config.toml
num_hidden_layers = 15
hidden_size = 96
num_attention_heads = 3
num_key_value_heads = 1
head_dim = 32
intermediate_size = 192
vocab_size = 2048
hidden_act = "swiglu"
norm = "rmsnorm"
norm_place = "pre"
norm_eps = 1e-05
positions = "rope"
rope_theta = 10000.0
rope_fraction = 1.0
qk_norm = false
attn_scale = 0.177
bias = "none"
tie_word_embeddings = false
parallel_block = true
init = "uniform"
init_std_qkv = 0.057
init_std_o = 0.0
init_std_up = 0.057
init_std_down = 0.0
optimizer = "muon"
learning_rate = 0.00212
lr_mult_o = 1.56
beta1 = 0.95
lr_head = 0.00925
max_grad_norm = 1.0
warmup_steps = 200
schedule = "cos"
final_lr_fraction = 0.1
batch_tokens = 8192
max_seq_len = 512
doc_mask = true
train_tokens = 86230000
max_steps = 10527
dataset = "wikipedia_en"
Each number is 128 + 24 x the weight over its row's rms, rounded and kept within 0 to 255. Layers, rows and columns count from 0. Numbers have three digits each. The size before them is the row's rms in percent of the matrix's.

# q: layer 8 attention query, 96x96, rms 0.0739, rows 0-12,32-44,64-76, columns 48-95
# k: layer 8 attention key, 32x96, rms 0.0948, rows 0-12, columns 48-95
q0 062:127123088094085126159126114099124085124135139142172114106117171151124123142127095119133114146135158105110124143128088171113112150137104114123136
q32 101:144131121125130110155096106148146095136134134139113094108145131137149134154144132106146135138156153103097142122147182108111111106170121100164088
q64 076:137149110126122064142154116142144097111128146157099063157143126151107124092068124122134111156158134148118148117110159094124110141170150115125109
k0 086:141155077106120114168138110142123180129133127116159156132156111132137123153144131141119101125168137144101163111095152130128109110111145172110169
q1 058:124150176093116094115124114124096142113148134150162100109085197161146129115094144113093119131126108123096109110092133124113140121161138149135135
q33 092:138126127108163130104132162130132094146149102139163085114148131126139120067092122129141156165134138138089182115097179115133131125122128091134108
q65 102:139099140129127130125128105153139128138174130116134153186090111141149083116148138134111067100108119144119112133124129109100082116132122154107158
k1 078:128152143118142190094150122126128143110131149157137125122104177127128148111160126097126116099072106108102098108135119095138150098111105139180101
q2 066:152159094140116144126112082180153140136137109171117143141129142110119141131059107105124103129116115132093076146102146124097120127139144175131162
q34 068:129124106099119111127136117173111119142141105170155151130160067060093185142130138117127116125092076118113143157152134144115122126101150128136088
q66 106:139127080169093126141065075112188119122140111113103150085096143097159145102148158147139091122092101133121117144122155195090129135111145149129089
k2 081:146128157152147145084093149142130089150155186120111112165129099126143123117112136131139142103126151143174081110183122077122119105155114120125160
q3 062:132167104156115106149145164083166174151105109135116100092152133114108153150154150114153169144152149117140145138129129151162144137123112154136144
q35 100:149140120140166111128085095132157119117121135148103089124165156127083084161156110151159105156158171147129125097138162113138121114123135136140126
q67 101:143114101128117168095160151130136154090134122151119106120129168118133110104167123122141127170191105101125143099113129153173145113141150123139168
k3 083:100148131107127133147086110143152124127109136133132128112119147084123135153108115137108116092063096126151169166093124168137134125101127144150062
q4 058:126155129141114102124155105105138113153134095153089133118127175129062125121071138137134117120130137108121120117169161165119152101159123206163120
q36 095:130153130170124146125173095109098128112113160153146080110119191131085135154141132146126130134121174119107125157137149115136111130130150172131103
q68 094:119124134122110104094141133152138113141163089087156114166171119151067097098150133126121121101126113122116089111114131150166112131130096170099102
k4 080:175134094078126168122102152146167111143153110126121167067096086081159137128110119127133121104074123143155160127116145168114105139119142146163112
q5 078:124136122123150127118144197122157171082124115122127151132134122125142166142151123108116159125140117104126177151145085143145139146099105133124116
q37 082:129108120100111115090151149128103139119116153105122088109176144156110113177139136142152116138154112142146120113129143092143131135125102112138132
q69 117:095119136091170118106204173128090154115085118101161127108131125134115090149111093139146168132149119126146112097121117111153127137169105131150154
k5 087:130126104109113127186101142122132185130098161146123138077106212106114125164112120125115114105153125151130192157092100157131102151112143151141133
q6 070:117154131151136086105164127128125144110115129121130139142116088162144114083162122096131144083094120188061101105114123094145100115100160140112148
q38 087:101144151143069098134159104096120148128137137126131187127098120154110125171142131145127138105133137116153123160142123139142114129100131151142087
q70 103:128117115155111165151086101119132152115117177098138158114136124099143129102122145110126107117118109121172155169095119126140125118127128134114120
k6 107:176124146110136119133109127186190103171144099149156156153150118146149131136106143105123126150120080124149123112155150089147125091114132116141167
q7 068:126097127163127130124102112129148142147145149127132101136092087132166104112157164138149128118101125136137127112146129143136122133089158147123088
q39 083:150163155136146078157087081111130116135112123188135115145161111132102118162143140116172095090140154147130157139144099143109105116119127104098088
q71 109:126123140089125107118091120102114117131113136131124108114157141118166134136132104130147098145160159113152142121156128136147117134120137126150060
k7 090:095107096174131121102126119115135144161159109098107131145123140103129120132131139136112060131113147126116141140108143207124135149147142131108084
q8 061:157116138146111149129140164091139130127121118107136103126098141121099127167146121092138146152113148131141152122173106168148124123116114138162109
q40 074:102144133131119130154182150057128116143087149137120112113118161107105153143133131174100122117092179116148145106153134124104109124144131139126128
q72 092:136128120070110099071155180145132121087169139109151112137107122130141115141099101099134173139180128128198083113154096116123137132144137133148178
k8 079:153102125136125134162139114110132166168105112133164115098120126135068080140131102135142124102098163119118113105139126094082095108109126115068127
q9 079:141109142139081100123107100117092109111143159152162164164171111120150125104095111121139107172109168099100134134113117069107133142145132140129133
q41 088:127149099152106115107102085163082124123140139173125152139128078106134127135112119108138148156097101108129121141107116167110122147114080120164139
q73 129:132135136155131143168074079053098107138135136111115174122115128121172134141136102127133099136137154130150142152110138088103156123138088115095096
k9 100:097100143149131165050163099131094115076143160091142088178145122145136110110150148131120134140150123117123092135151130105103135102139145130137156
q10 084:130146101137152106122085177170187138116095105120088130130132138142124165144134136118136130116178116098120119137123101126184175118107128122127119
q42 095:153126118159167122135110171125164101139154113110107105102106155112137113121147139143137131110186110121135087119122144106167152132191149122151117
q74 100:146126176107103169131165194152169112130109139111160100149154174122149087124088156094114177128107121136114138105121106138125114140122133120127107
k10 101:117146141090107121159098163133123177156134158107115163091110165138114118185132139110171139115102124115187161111120118115182124150112123146170101
q11 074:152136111157105150143183180136155153135117126121105186107105099127123096093132122106133138090113092107113151169167113130160153117131129138134123
q43 083:113148132113116099147158155102132157119110085091128127115101160146123128157154168130130123133122139117129136149129126084173160094086131159089140
q75 107:137171128100148135074116147132116122142139127131189141136148115112121106157136157145121105130132132121187102104156066146161117123150137162118103
k11 086:145156127143087115138099146141165101120136116172073135141167107116117103109108142114105177104160155139122141142139099133132152137115106120145167
q12 080:086142057139116133119155097108074114174127128159132113135116088125141102171101178158108162141107120094139164100146146060134118146138105126113129
q44 097:092147117109133136096112061122106112109115116175146157132138153102129135122141138096144164113091120103137160129132159120115137104187096101142085
q76 091:111118104133135130148075098078094092138123116153113148093102092125131119148130111125118138144115184115147157114129173175108186112117089142126110
k12 080:151145119136130110122137124155103123100124167092132092146124139158104156068153124155141146122160140103135130123170190168082116130140149129137100